config.toml
num_hidden_layers = 16
hidden_size = 96
num_attention_heads = 2
num_key_value_heads = 2
head_dim = 64
intermediate_size = 384
vocab_size = 1495
hidden_act = "silu"
norm = "rmsnorm"
norm_place = "pre"
norm_eps = 1e-05
positions = "rope"
rope_theta = 10000.0
rope_fraction = 1.0
qk_norm = false
attn_scale = 0.125
bias = "none"
tie_word_embeddings = false
parallel_block = false
init = "orth"
init_std_qkv = 0.0387
init_std_o = 0.0
init_std_up = 0.0387
init_std_down = 0.0
optimizer = "soap_variant"
learning_rate = 0.00443
beta1 = 0.95
beta2 = 0.95
weight_decay = 0.17
lr_head = 0.00775
max_grad_norm = 0.5
warmup_steps = 200
schedule = "wsd"
decay_fraction = 0.948
decay_shape = "linear"
final_lr_fraction = 0.0
batch_tokens = [16384, 32768, 49152]
max_seq_len = 1024
doc_mask = true
train_tokens = 123600000
max_steps = 4208
dataset = "wikipedia_en"
Each number is 128 + 32 x the weight over the matrix's rms, rounded and kept within 0 to 255. Layers, rows and columns count from 0. Numbers have three digits each.

# down: layer 11 MLP down (transposed), 384x96, rms 0.0838, rows 111-179, columns 0-95
# up: layer 11 MLP up, 384x96, rms 0.0903, rows 112-180, columns 0-95
down111:158139124134136098186171159118181128134144122130183170141136144140172095116143077117142055136113153145131141133127076126146079122066148130085179119113129118136148182099073115197145128121115207156135171110155175137156194084081119112081105135092116119147146040110117157129173135193092130133
up112:156130106104148114120146196118123084140097144112103123170088100040167133146078149071118164138151082110170126132095106142138132101107131103112107090142147132173064086129084145160085114053118144153150090157094130141169147152114147154179112135115126101109184127097076203093160073116117091149
down112:124122107082138150128118102185101203124145062140135134116174188204100108117161117174168113130050184124095156098075086087154107112102118168139159173150132089148189153099161108113187101122124123125146075129132111133112151192144161130107120071123094134130125137129151102148111111130142192115
up113:139192148155144127150147154110150172115118141093131111120116125131142059177152166110166147110140092115127118121097134151127170129137103107151149146122115161136144151134127136127139080179114155148114149135142109147082124101132151178152191093150114103144137104139116118116152150102141151125
down113:098097133143144114132146149090143070080108094109139155103160111137128116178118114108137126124170176137156138131077094131144118139113101177110124098158116109116114137185093136080154079138120086102116115124071120133095117104152133112108082116100149134100088132129112138150081139153123133116
up114:104133142128162152168096102163142101128134118119190109133151144161094117157108103113106176139093054084117106104137117175070155158130146091127122096124107183124139144121102169113061110155074162160136104126156143128185125070149119139137136130135123096146075124106183154126099099165140135146
down114:127149089188167136116192148084164067164060145085122130120092174125136140102091144118125178091186124138144107125139215152123155142084148183148096114161157079163130089090133146141139161117133136100147170125134157132112125144156162141130126088069110131106144142161088137139079170155164072111
up115:134182132148113118131161148181096146124108152161122099082168148122089120181101111108082130121155128076137125092147135147117117062159137169107164130097096112166141141107148094131106164106109153139111108072144098132162190107119144166148149128097157156116118106089131132069149147144101093084
down115:096137061126099136163140080145114149142090141139123147140161138129122101110117177089139158121166134134121128133167115115098100083112139117091162153190136102109134075085128159163108093139116066144131181168112186153147131133095132126061180132106120183146146149170132098108165144118132137163
up116:155065115178102124224169171142072120125082081085088120116175099100091153100184046169120164069129095118066093110130193098170143121127085155130170124143114103149165110110136098126101082122148108144124085066114209122128073140142060067150112128108072183095173141115127139098135114144073101159
down116:146166211176122119112117156139086121137112081084100122133105102112141128097125080135105122122102118116112106172081043173115156078197194093139171168125147164081096116122124068144126186136122146142156083085129103093086157082226133137095088110165132118096150110162096147095211139092071193169
up117:150124120172134150224128139110101102135113187146118138120177169080136175151173119170068104120065131120170140106105141157097129119143050107149141213126172117157156126130116153131115091128132137109123164091140090081074091102123120135116173143116154137178183119110165117095170107077090085105
down117:168094138106077121082083042135150180106160146154112110115109084140134136182123124097131134137128154098089125114096121146138122150089148125129141159159221119026127136152164121149114136095158057121113096077129154131110142160123154134086175095131120195140098161206138097132132128150090104194
up118:162196138135096165152104098130139109115133128162097129142134146163122141172099141158142139114118157149132105151124162126130119151132094099053206123078128145116181095087190143145105164109131134036169141073217166124149092013141109164154124193110086126157117104070189135086108094171120146108
down118:196173202085069096103159126102161165059099110184101156111096071140116169118085086141147110109130141068087085167118052127098111156151174106083110135066144122146101118104140170116087111138127178147176097135157122053091105082075117141156084111152220091162093136145163096119107143139134096060
up119:117147145124148131154081114139116154149162074131154144120122135137207088115135127110112112148091181167196108137134113098060065122101165079166194077092104108131152089143112154147110165158130111189152139191170144115134135146107104122143149100176121141099117078147104126125088119112142090089
down119:106075085108058118148116126131108062110142172118125088149080161155075098175159138192151120084098106078124156142095125140117143148155069167055092174104115136128110133060145086142140124148096146080080096134099138134107114068140133126170154129150107079150178106126104124150126126117105175188
up120:158120161176093147088096156125107164122081093135089109115191111141152169139129045209105113201185126125090100140157090112160132077130108098167172115101135073147154150205101180144180071125139204179095158176132103120143086127138146200111068200132117112097130101132081124134098199113093159159
down120:120142169211123147102152152107145165118141138163139099088148095108113108096159130152105096183121093120111111122101106136078091103055152088150158157096075154102099143191150123131073130057014092144175097077142180101143113167148070095106140087148101167159117150098143127094168107127120147094
up121:130057065111108131103156021109145127114139199162131154187132212061178142140115180150103096108137055095109100131143139112118153135125148142176168136106085159072138195224073083203171090131158107184103119134039126190130129149173060150152159131167130150159191154072160081128198199063171097174
down121:163085127111075122119098148079162146139121189133123151181107132185142146165136145136082156129091086188140057162044139143068057120119089116081135133150125196133186120145106168164073208091182123134091170096107141099106153114131159129208126084166139138073173103089092207162089067130077208183
up122:154141088172132131083144176130119152136127144140149097115173125153137137124147109069126139157175102067176167140106141150091190169113185151143184151158091174093061148108127100162135073146092197162150117140171090097140165099109204127140165088129163086170110087134147104156143141150216157140
down122:113125104164142142119162134206092115128126103122111181184148225090157100144129123141114099131147160167177071118081095124153113101188107157130133140077135135116175101118139165087166165138150116152132142144109148166105069142077103161147195155098150178154188125143105098081116095140075065114
up123:167179122072083168113151098159100122081133120114096177154149131075104150101090099083186177066133152118118108112165129123088153155091143146106154172143137065082183094199070094161126119117150079107149174205164129119091141112154148166145151082139126118054107119144110110118095099116145122063
down123:103077146091121132197110160137084125131150156144193100110127124142144145182114167146153088212073047144137140128125188120159102175118160107120164084153130101149149142101134149148172154147094141148109110118210150122177169142133070143123078162161130176166162185145118165072203138140092150151
up124:128189141152083156105188068171117174122096145128123120135124113155121117142163143081132105122097104143112118088119110164140086134118100114190146157142128129127155144155177170134148126194117131134120180101105139183113114151102081134123110147149146118161074124128162131110149074152156153169
down124:124131113131128104102073071126129098159092161075111168115160101123131096163101172137061113138151165145163151092105139094140140104132135143097148125158172097163096150111111120124177093128112057090124136095182097117147139107120182138114148142109143117124091131059070100148093152105137110141
up125:167097078118161098135077185161177188183068093153101115095068073129154138098119035094159141168060189096105088150100071190132035028008139077133106183075050198195095141165112138146202119172175073166126133144115062130126089114114213106149151137163095156121196108116155162112124136127162136062
down125:154110094119103148132062168169153176104172108169116221077164058114133117098086148125167121176145116138110115081111001169129130137123178090103074182133129130157162168161063126161129151123144118223157133129207069106110173084103144112068118158111134113164194207107179140111105111140069164105
up126:170079154135167112128111140200131142102111105156165184170122171087104188117094142162099195238124034075102122112123151151181098124156171092150146201114163138159128076143163172119174147143177108093188139080165118126105149120120101093162108096149079121107112163157093159177165085126102087088
down126:122131145093103080119083080136178147163153130141126128147179137131151113146123077165184078184077170156142115112104140159098157211148070148128137125090134179121150217123095091128136090106085099122142171150142233117128106181098186101069115134106113098157156138166096105106137173105069097112
up127:192152063129177180152081101112194171145095113125108176205063095101121203168141050077071146117110134116138186078100138147139171137110066133109123144160216127153160083176114190182146173135100151147179163111110124064138117190139175197142144159143140129147088107085153138122115091138125094164
down127:115166117133144151114139138181143151095193170078117090122200096101140150120126050140125113181083172169048071147177083163104023032152140186126177170067129126065174131116097156112102098150089067219102137103103089124119116097104123143199148133123111168128134098116103081157149117156118135061
up128:133164057114120100062135104152146161133188171145138223119198137088115129210100078107071098111134106128126122131179113192119111134126121143160113154137093138152191133152158104175033100071104167110065097125079126127103139169132078091143111152083134105071094125109138100182109092137118063134
down128:103156169165151168181066134137167125143050094160124125183063102081128083133109176132088087183136045189163178108135135125176153150146166123087107155119134149172077137159128129139159110101088185138192139165139150125217148119091130136136129104131121118149137094107110166141170086083149177109
up129:102105049111126111091189090105137165104142180128110135163131165096134115160110120077062097157104123127058072132105089116151103153134137094083076131161154094156199255152097163137126114121063136138071146114103081103125113149175175137101120130169088122127094124125091175100136131116166121220
down129:187199179144173068118117137128093137111131132179136209117082092139129107110139127072151146170128078100166106057125166147135139138187128194154154082146116141128114064158133118170044164147154140063197160075126158147144150170107170123213182059163092150154144104157085145126143128119092157127
up130:084121158094117097138123115123108170157141107083115119115148144106109101212111090153149091132100127111134152106078173124164171111110143101105180105118081128173121107132086173183147115183132110107084116143209144069168052078098141160173114152155137187079073122135140155114080153149125169155
down130:129159131129112083086138086148130109144171123130127169108074074153176139114125132090153123132205131106151085127165141114099143079152172196179076135107153135095163137093142131116132172074148122127135125154101154162073053200133118112172171127096193103103161172154116094187166130123115096102
up131:078140110157141130114130137179134177137069144131126171118148120067206094104090112127094138196130109127172097095065127154171162121121134160137153123167083114100163149112111123100176134133132131130112158128134072092101109150131148122132191145103125087152144142145132151123100099129162118121
down131:183120130109140121077097148142133137106156101110172122099097098145106146143155087150126137163144106137164210091113100100117130137129089147145136142064141130138176143120126132120124129140121070111163108098100180139166088115099078149122116119162144117076114162131145124128155136148062165136
up132:111159103186145118083165083144190122100122159099120148091214118132191190112099118117091124101134058090094138157152147104100111103099127143140135156118143153117121161159139127164112197068177127151125184117236101121068145158115101083138144121100124157143096177120142130143161097137146141108
down132:143140184178120087138130111067067176144164098142166093132124162172062179149127136102089069168148210089138161149143118153098144125099096156128134119136116120112146108187084122099153121122085169116192069096066105143177131138111105164100140113163159108153158120141090156123153175120141200188
up133:101117125120140141134116157154136137153128176167154134160132099146078152158132151134135130132116108079162150054158062093113192097161138157124059143133117107151198168099126135108155112051086165098100120186118149059060124126125147118161136091150080063118122136127129162076122161086119123171
down133:103164182131113124118162112121109150095100175086130101089154112075136110148110181194160143140144110161200107165159145113116097158118125115078137128120180142111139104089082126067073152127146092106109146116140175154147135058113134138176096124140150146171112139144156083171062105152171184145
up134:158078100099135131155194091139108171088163097182123090126120152068145153134079137126085127114102140126147134072056100136128114145160083152068125154052085139102196123119132087146193081107130120111098111152175123128097124138094122126206176168137148113096104130137184136166103123161144107139
down134:162104147197159124166155137180151139160150115166127099165160116114118093141109109162146097095112099063129200141138095148094148110141100044146045109118150105071098179165129146174118173069197129143189133191126122121142067130117105109131054105137120156136142143107146128131081122048049153134
up135:157138163144121140165167109163135129129206081132121187110106159080130151168084101186126147164167182094152103080176093138107153120183067200137092138145203152141098141093128152119166174086118131053180109092094151151155109170168134147177122154069088121034113141119107156147147111084110134127
down135:161106112106105095121092103118170076146138127145136117151089060118174118136124152172151128099143107175155110163111119113091127141190119099130166116073156160127142126202041115222085137142134132159130157131156179108118192127168155111200078176105169042124113120194123152206155180141126163136
up136:144045124163124104171104099143089114102109158091108178105102134090182146099134158139111157158096140095112099093119103088175127147132108119134102161105135106166093103101118164143135094114070147097123085119124148080106181185115136115156127167129134116060130127046144138124080162147125050109
down136:157106149120056161122190139142135145132092092098120100118098140173140154123158117108120105176140143136150185151119125091134107123101130105107103171141137119081139089083114126107132148164079108083104108135093031115110111124107095182116099079091143146143188118097110082140136139114148157131
up137:093193133137071128069134130144122107179127120089109125134154045075182108095139089157144136168135124145046117134112094142154112035123120099096050083094161170105061180115152093149133204113136151202144093159157119111170089149118142176145168163145125098101126085101117125090113094067152097137
down137:201104150061214146160152060131160183088130158159071119158079131175139120120092147111101122107144069094189094143002115254128096196132118104131151097131075141140139159207142121133173100142144189105124107115169072146150108127120149133160118135078124124188078133086098163146157101096148117179
up138:168149129084118137098077144106108134117145097062103174196167187041119077169150131161144086138062132158167165143113153075116095122182086038120159231172098157131131209127103102175114131039126193134115128200218137131080067051119147126139141169180141104106057099106112169132182119144166074096
down138:068176208101147059171129134138125194145137099131109146176193123097122125119105183170138180041186069115174103208084106149093157101129134094199157131121192130110175147129147128145120024166142067148091171169091142084167129180183183206132114134128108097097204096106097137124080127109057185154
up139:128171184148141137112124115157082110126111147116124185164158101095131172163169170129151093107120087115142152082119142133168088111109143109160134117137178101089132097112150105153143141132143120194129091109098128125109124223171118073165153127171115101123121133093138103151120129102124126137
down139:139156084119132132131113091099156158171115189158125096159171149123135174124123150080117082094126137132098182131148177143167140129114087122116134157141189090145116087113092146148163137153098087117159121127137140105132138112122104126098134146133167052095120133118122113096106156119111141132
up140:115187128140133180123073153126137119134148138159118163116137179126087143151114104104076052095169184095142162116125113094171106198138141093136091122120141156085113139126128154158145148109119132115151099193132153112105124157109149109154169144132123109128126133113148152132137129092126090157
down140:116105122110171149099179135170083149165123089081135145146135089117129076140107169175150137169133106127131156116106113175126094145105153113129140113190130128137124089115160113094164098137121085096120136158153174106158123146163116136103125115100152158128133136133102072130125113123161111166
up141:155140073130129168152129131151100168109181131177174130105118131129161133089126120137066132186133099085123120051124192149113069142150160127116118087137112159131199142074183178125187122147068142169148127171043167108148098200080136177106155117204112130100195118154181231157135150077169092105
down141:107093089111096168095086117132142159170094143141186177200051158175169130106113195132154146118213163221132147118158087106089142146131112196161068090115175135188176095113149088142159124057135085089173104094108141106190065170153090131126128142052115128125163121161144128070079091124064165118
up142:145098131098141135107198106149113153090109164176136173063182136087130126148078091067125047088134173105099089168224105109095130138052171163216097061130132084079134149163143127174129088074092129094098156173174082170138109238120111099108157134151151125110116136115087158106132120162050141134
down142:107197177058128123102079129078136132107082105051134119136094067140169148081108130077140116252126086168150146092088089169150080099136083156123105164115051126101084107105141079094119175161141143115095154098157092132154091066164202134187129078176087137162175137150143092109125139086182103126
up143:091165097120095098102150120167097110184152084185109197118104142075108144128103132161140115139143089060117124146124132122138083051093074086143163104115050150075169101124159118090157154156148167097112105024132182169173160171133101116147124025172135144153148135159135085144164135123158137122
down143:070191152148169131188076147172117194000070122100070131173132154106171139173158106162147075092091107116121067047158161138103119140198134123104123178099113129102140107148143139202144155147161177181104108165218174198135071096124208136168124163177102124084101129092103198120097119137076110124
up144:155159101179127189081155181118096076122169089077134166095137180131111118178091137162105145137125094135127152085120148141091116103131142127129110131125163138125126061120137148135137130097118109096109135109108073132125140135136122113149168113117146103123096106157109149119164077145125098177
down144:155148164137102121098103138097176141101171154118090163121190063165099127139182076130108117130155138101130112118130081184142109162114114151117071091065132117122163137111125081111107126187124095112208136152140174094096140130108151106102089085119120123158136118085161161163057110132134110096
up145:042060099117111125178095129147149176130165184129148108107112096111131065104069161146116072179076113160072093073121122167147095141093145077074155119150162182168084134086165150148115131148102130152155185114148130123120170071136140179114127114124080087060127093156141165149059128126073086084
down145:184167199139100101092156122048122121149104122151056133123113101139122174165105091133096148050108135148154168176089155066128163104192096146153089203196204124159125121160074092122086110170125093088126090168147110096119063180185128169110109105145120173181144144184095128089100125124168150230
up146:108198092132161129087111121157093123078111143162140178171136207134112116127154132107126099160072161145144086137148097116075118157115088153084201111136142123082128129117152124154184084114111160177188116117130171132064101152129156080109128175152115097082166093132111110079110084122134088165
down146:108186117169158135113160050093170059139107151076155111132071168120158157187064156126124161117161080120115171099041100114123100098156107101131165113105109157098109112115129157156111153095133132136082115161115086131141117087092186127166165143086115131167196196103098122159124099180150128153
up147:094177147126058157081112140139183156104139134086078149123109153126168141099135055134124177148157157088130137079090103130100115076123136118106121126110127091161105153120090135136102173140169135161203114144201133090098069114171158183132227073155164103138120119100140183126118098156166156115
down147:157101108145124103191112152111115122136059147096177075135137138062152156096146159134152091147132134149160125200173163144180112186141120119133163157081076120138091123155145109121161151128101159112093152137128084080133137180097135131099096217155135202193078170124137082156142133112132090136
up148:117118163100215147149159139193081124142114148108107145134108165130148153101083150159090125144163125136084138136170160154130078116169183162198156144087123122152137106080099096108118176150116097125088156138091033100175132098203043128141144101142125107124156140099126074075123140111147093130
down148:093108163174109101164145072113118143082116069065105116171091175157102080096135129117146142121125084089156132127129137173136109110156079076120146090168148141184164164121177133095143182077187177093126081176140127068063148142082122176173157105123139136140138077140085181161148116121058158086
up149:077132138121183122196106238149073110190061154046105051103159070094130096099178142129080146171124023098132107121114193141096090128178181173157157117143131143130040117038137053129078090194086114106108172120164076120219155146107168141137108167160104105125153081153140107102140144104073113113
down149:169126143139136132139166089146111107115174119115106101090085054075094091081205093147112114184067070090136121123096172145126110078105162146126062098128089174108080206095133100101101122155085077139133130107076152080168170120099115125167089153165135182075183105152093180154172149156141031173
up150:111110105116132149133133099137119120147150121154134146157140121085130141112139111119160099139146124127137130179113124131110124123096123144120170107178164128096107101130126137162086148106162176174133084105145150130136146151148130149133145125177110169142150149108132118148116122139114146139
down150:126117138121164155129116147154108134107117128114080113060141112157127114160117137147137125136154162111151176080183135141125100177141125155102111113114138127151114134115125138076140141115102130105139120146106125138140132126081138141125098132143120116118085128141154121118113165148129080117
up151:175123091087103129119157159080119116149164145119164140109151142079112165141098130120094115119129084116115144088106168138135137127170163068176184199125059143123103154140074108158086130113140118152122136120052101100138080120128173166160111113190112099122153116128080143055128129125106180148
down151:084146138126153118122083093126120137164162097139075137083130133167093129120130113166146176087146159124132155123140072161151172083073071087117073093039132158194076160093149128132093140113136133137159087155143122105120085206127110077092143134083155132175137084152088136078095090135131103177
up152:128162099144140142144109171167116133103122159156116105100162142136065158125094148136135172097120150102120120135186138126168127106158175150089114184082139086135095180128104144197098136142152135094107121138097111180171126107143192102101087136134149058120107080093124100134140159112088113135
down152:135136127124169131135109119163146108195151125103106184153118120135104142130168150123110118146179190143146087069195098168137142129123048113112106087115111104143129166167151110132142179136143137067151115150177174174104097147130152128112180084154150146135158125169163169146148128163112134111
up153:122126144122170128077109117129058121116143141175115149105057142148113133143096095171141108154130128110093117167180130131119146097122113125142133150141066172108208165083124142143110147126120145113199113106180108195122117197098163137145092122139116136107107095120115130104106169151069135163
down153:168164114096095144186131139084182099160141124062177135146135097179122147115172118149095135107154174117106153164164064157131110109158114179132154126123136089106135165113086130119121164160156147178113057150067157117127169107156174082093116127108178135115111193140180092203119135094154112178
up154:059092100139087170138118208100123135177133169135129103137108125105126161132107085113128131135109101094147129071105131138104126140136148100170145142140103125142097102130126135117134070140080112127123141159164110133100132131157158149122107128187124101088124143121157137123083139105130131104
down154:098169126166144127112171154111131094114140129121138172143169115115166135114138109095150168120144128176148180166098122108124120096134128100087116095145121104125146126157132118121161146155103097099140100112132197096110174089128110094132115174104141143160066123127152070144083106150142112110
up155:089116123174166104192084118132086130167108138146121047085115178027182102154161171106061127092096108134035129140097118095186154070149100097145102095130121104102139163165073107132106132177145149213132063087104121137107159137160106157124112079181081122118164117161096116096115108108182126116
down155:150064116167142140107102132133118101173140121110146134222111108111165145136142162193165097114151155130159104106106106148031121156089104101170150113106149121165140128132175085147101111096120168105151168108093119122149114077075180165134092151127112099118206122138157143094101083101116185164
up156:158098071106117143082144087140147173071149165196132121132129178088126172113097105146027192098145121081117142090107147102128110084139078170121162179099133091183153157118142122129166106138162166129098193138147147129088173149152146131148186116071144124145182130089192120104158169095041130137
down156:120084133086053151148129113116147128185072139125085116125124115121127181171167104169161072161071124105173066081133118134041134175186109167171196123098171135074104095120088106109094126111192075081153141121088127098153123159130080131118200188117154087156210200188130153131102118062093140163
up157:120112113135076174141125170151132095167135099160124137169104137115169170123132138129091141112121097168114131112119140109088140122184160138118135135118147165115105134107105148096109104165146150159131106097144134130078062141152130123139186161167157112135138118089146085102105129136112091119
down157:094133143145144086103155135113119100121147133150137103141138159182121120152145176098139068087107174099129189114118088150083105107154154161130147109159162134123106133129172127145136158146135119071143144140114132098160158097130146161149113153135114128065133130123109140169134128140163143118
up158:140135121124138093133113089161129132122069085069117141106129136133100144145158078102105120135087121111156102119155123102104169130111059078137153119131179137129134146148137094139108115143066133123146071098127103149211140063073109111160144086111152129092087119110107145119174122126096128108
down158:125095087147113118144140090140129104130109174153125097116100195156146125112136135164132072109146160158102146116112172155135138134150149088153179171166143118115112088055107108126153138147130119126095124124089112148137130124141139134115094177110164153077120157118150140101108102149176113130
up159:062131128163136119150139087167146150117119139170131116104127096082123155144145150117159208042118162171074051114197103124075180153068171133107113151104096126163155131140103111110129115133152185079130139128087150132130125144143132126132192163168152119042086104152152171105157061133197137091
down159:124132126119137129114114208148193116151103159136120093170099116132146195207111109099179084137125138128165152150167149199127055103141164074117139113158102141115122114095208166162104135110099157075148143105118104126166202122101139099082118098100085126141185177150162097126111121132098127090
up160:061118083145188094176075172153137173152125119141114051095134119130191127103129152103134176094100099133133133195128093171117155157079107152114112134126166133144034124090087171144098119095115143119132122067181120124180159148112103138181132113144114123110092126164133095152112118108120133105
down160:074156130138118137088159115144136085167140128075092103079051168120105145122112183090149136116141114133189053089110186085130158115113107133180118117119116067139127131106114154133106163120104156125159086125191106138145099151121123085150089146173043094066067064150118165142137102130177115130
up161:146126121134124143112188153155129111172086081130143076117070098092107158159073124128103206110167183118107135161057147132128135120080139099156087151153080178139183043070149156156104122168145094125179118116156081076193093145104164148175137095202071073169109109097126173155178119168182148106
down161:104122099190102172215046191190135107150142069103198143131123131078122143087193158108147175139138110086139088165117199070161157171082172103117149072097123110161115073174109134116105076151180116136113132107169143071108083208114085082133159102098193121145095150107111136126115136104213157038
up162:151156106167240138161145081182101107147143143033153169157135144156125131152126114107097143121137105145099122140098135136134108110096099156152123144125121094081192067171158151077153089166119144140107143101160132152106117146145158175131144132116132091171094108047123145133107100078113098137
down162:135132113112118101108124124105141155093083141193143101070121130093092095102100156113106144152128157119084104042102137137118144176106117113110173101146109178123102117124073153140152147165112122111120129071148158183137127131125166065145128162100123173111043177128124131107150142174153114093
up163:211081125171106152165094109070092089086173162140089090135128163076162182119100155091126119058135146169165110141159205187103120120186097119204125155130076095122101071139082159155142141077100141143166159117140140104100090096168105125154155137139071145183140094081138092112103163155147101129
down163:153117182061170107154123145186167151101087152158066148176112086142094104134106169112176151078097065110134128170067126095187096096115162135103102164101095181138182110112106093107151125139216156141115081156202202140126133110131078166144130102135100120182094152198125145092181152110119137149
up164:133114088095095169104185069149113156164144061129125139115148127165073143144109089087066162206068145087108122097150093109110146152070125147176097154142187145092120171057187130071094152098092130112120128077131134117109114124145127144144208107109107116177181172145061125104078092154100151118
down164:082087092149091153133090157117137137113122121104152046164172096099142124145130174124133149097150091119144156140107176094124177082080173055161152137102104156104119125175122169111130134127121145187152210167134109136094091159093189169138158082138143121110176021153150115189098065164169128096
up165:064103147058097148112057177164143158091143142123136136085082130215063066187139099152131124137097144147077069076086106039173107106182097080105197151068082131134063060122125185093133132132122144112071141111222145128158063159115104209159103070165085123176043123144134137151062118089112150075
down165:165141134144142070140128147168069122112119151143158146154133129087167202087139185121143130192131175112087111125102079131100104089052139110169081121107127069146131147154166109120140074059146186165113078123060175157092157165155152165082114145093134128077156154154123172111191139181162140124
up166:065201116139201203174117141138147142139144069114114107086144088130152158129110128167087080108136112145125126097148144145151126143101104116115136167112103202142091169147146167099100148171169178116086128103139133088116088078092042187134109103067170148156093142143168129178096108084126089144
down166:101133106093143085130069132111133071101084136113176107135100140141111124153145127090139134218127095143129132141137160157175145206113114110139155149142122086166111051123096183100147118121097052111093189123160103161176149085118176091167099127125159108130099103159100070077164130182148189092
up167:126123129128126130126121127131125130125128132137124128134134130121130128129125131133128127126127124130131127122133130128123121130135128128123129133120129132129124133127130124138122126125128130125126128124132124126128123133131133130128124128129130123124127123127126132125130133128123123126
down167:130130129126131123128130135123136121124127131124136128123127129131126130128129127123126131130130131132124130131131124128130128133130127127124134126130131126123127126125122126122128127129125119134129123128127127127129132123123130123126127130127133130128124131129128127130132125127133129123
up168:078192099145095190145069139123120155143066148154136113110155181155159149161111173133135106104169147105104122123149138151086139099081133174178125148140113180123102177211117124106171143189067151089070140156118130124145124187142128163108164069159114180132119147118134094106136137107140140136
down168:151138063127103118097116151115130114146119174054119102136061120132152119086121067107109151122156153145159149099139136136122135169079124092183161131117092082131127176117135119108129149105159123110142171078113131107145140112090163046102130108153152140164128157138154083137141113142133174109
up169:124101161175207135114123153128083104156130125174094138150220111093136112143048120199132097108145098174139141088131148131100089102162162129122160186117190147097118157175124117132073106121109139139096123180102061113124132092149098159116094099128133117143138162160106095123141117150087121157
down169:130153101143144144202108147116106143093072129121071138107127132098171133130198109129105173102083175112110072121115068149196153163052090128117107071116099103111125180107102112153187115101137169130138121116117134147072117172091150107105153134090139108105144087173129122162096151146122094115
up170:117163114106074165152139084148088146129108105117137127176156126094215147121135090141153110144087115140169144145146132106120144134091086126136170110136094144144114116077109158129169116100132112144156170145124126092151075162130169060138087126100136163089091132177091171112161164141094137090
down170:141098116088133114141145148126131110162154161117177150107148143139141084224079172089126078121154191117103137162129159127121165143132146154123111109208144103170132148129114138138099153116139106099148109111117095085099139132085081168129116164117165111110074143074123097116086131123105115123
up171:104182089160122099118184115126139068143169161142163146123147183091164164133082126097125159124174140155124070179157116099128153084111122176142158158101131173074101070152140116191105131103108155107104187103138126151091160031147177142199088149110149152143157105154105104087124113112168129114
down171:143138143111143149170063149175044200147054088084086138130085102134106153112155147136096145136091129125139113165192184165093127164071151156164100146139174142166106132109145103196170108130188133147163104117133132128161095144149129114082078099135096093141120149130184112092125120161153132156
up172:103134109089151074161103078168076126125120143012117170144131096099146096194198134094171143151154099066147087127164127178168123063180119019101120152158096106028149119137091179132081188085104139155204146090091115178098108094144121166090201124111079122142118127145194135139161155148110114151
down172:124125164161108176135119118128149088131113114146239140147108099115102142068134108115154151117112168116171191087134105056123154099121127101193147086056151088136104153195101201119098128115127081114126183112201112157090103152081153069120217105119143222150205152143216127133123131130152092115
up173:162069132118152165102072120177113100102138146162095117132205155103143130199089134158087247104101132128109148151143128140168141176112080176144200109108089148144166187147076148114208123091101117125103168117137147148119082163171091146120131094093086110116145144135163111125168149168091178126
down173:094140153090076145122121148141144170118158120063063182142037101113118133199131123119124147099126113091200117089188070138135125087180149182129022155140168151114124112086111068165087121167130132141139117127131094133164125070075044153138113138189089137206165134161071165133136167148135105129
up174:093108127128111139138082111138150123144149078151149109168182110133175104127124144116124079165114139110074093098116122077165090125126146141137122157163115136124085103190140148086073126111137103159151119129153073061162139127147113151165107194114121051146158096148150159087098114107144179152
down174:105142118124135131098157123153167161080093124115073195108139094148130110140132092091136128113083132124088099148140122139100144206161128212095133146159088131079158108113150119109186154190129133119134112112176134176094086111108110096172124086119177182135085109115150142137158179083118087125
up175:095117116175133167104119168121111146155128151131153137075126148103066156146133164107066132147110112087078083130156145157134134131122099129132152086179122108149109124111131128126123133104043173174132086161112095077184114113170138090150100137126112154148069124138168165102156094112101112105
down175:106143201082121069142123120124105157118172122117131141109176153144115103114134099152168095136169131145094105163129063125120140111129149099132145189123105071074156193103136067123106098131128134158102150065148176157137103146124139176120127106142092110142144100114108124154119123175152137126
up176:109089104113199130174130069141118084085113075129094141111104233073090132153109137137079109167085173104071116139126165107097103080127079105068100103148017106095097137105106082108193147100139141096116232055094083220114157082100127099183142156142074151131185086175173111070171150078086127093
down176:141094198127112105125172110190137163149102096154084092123171118054140127112078163131157143172146090133146095018098229061112130109146145147229131151155097166071141126075171108078165140187111109129155132200102198106169142138125124144088170159100123146175094141167162109150118120104111135131
up177:145137115157140157112143167149111120112132144152106143137113131124183154129181144136159142124133094100148124094102158154148114122100097155156140143141139078157149166153121160115147120104138141106034149175153113100130137156104153154107171154188118108118133145143187132116146081117115121154
down177:139183088100125114128178111113084142109137125130121186107135129139109098153128071126142144100158201147110159163112119161166134154119138164104102146153115097192179119113096120141143128125107149159158093131107115073084111110163118147123136155108128203115149191167131132112100149135145074098
up178:133103094087143107021138194154101140103133160165087163077152109143151177119154095132123121128101110113135129100116147128123194165170069133142179146108193115150088100117162127146157195145140127101137088135111094091168095167132075120131162090092109122153109122120152168069125102051102103128
down178:130090093116167155079090162123227149186118092082043150129168111143150077164112129142076133205190087194088153086121095165124118132122086143115130096138155141158182172180078145155108168172160107189143140140159154126136124125096097162145096094145106139061078133082130170095096103125086158076
up179:127142150146151093110136111123071144157163101086100150124155139119120124189141097133154137132149151098094108156133180107109086101099174133137120109116125098152108114148133138130094119092074072108142093127163130139136144113156104142102141105109131146165107126175084157177128070042144123079
down179:123127108165094126124143122153103109138159107110104125125090116157095101123081142130125099084120145146126183114134170131128121172149107152150095112150173108146135137057123134075144111142150162100103104122069106151209112110129139153149101152113146114099085120111128158111099118132158107150
up180:105141150149152180111120094116090153132140154117113134132099120127201146161090149111152073106099197079066137120130126108173127133152155148128131129123152110148101138119098090159136122125233136125146152100090128116121128149107077117149141154160110072065151119132111070137079085148092102156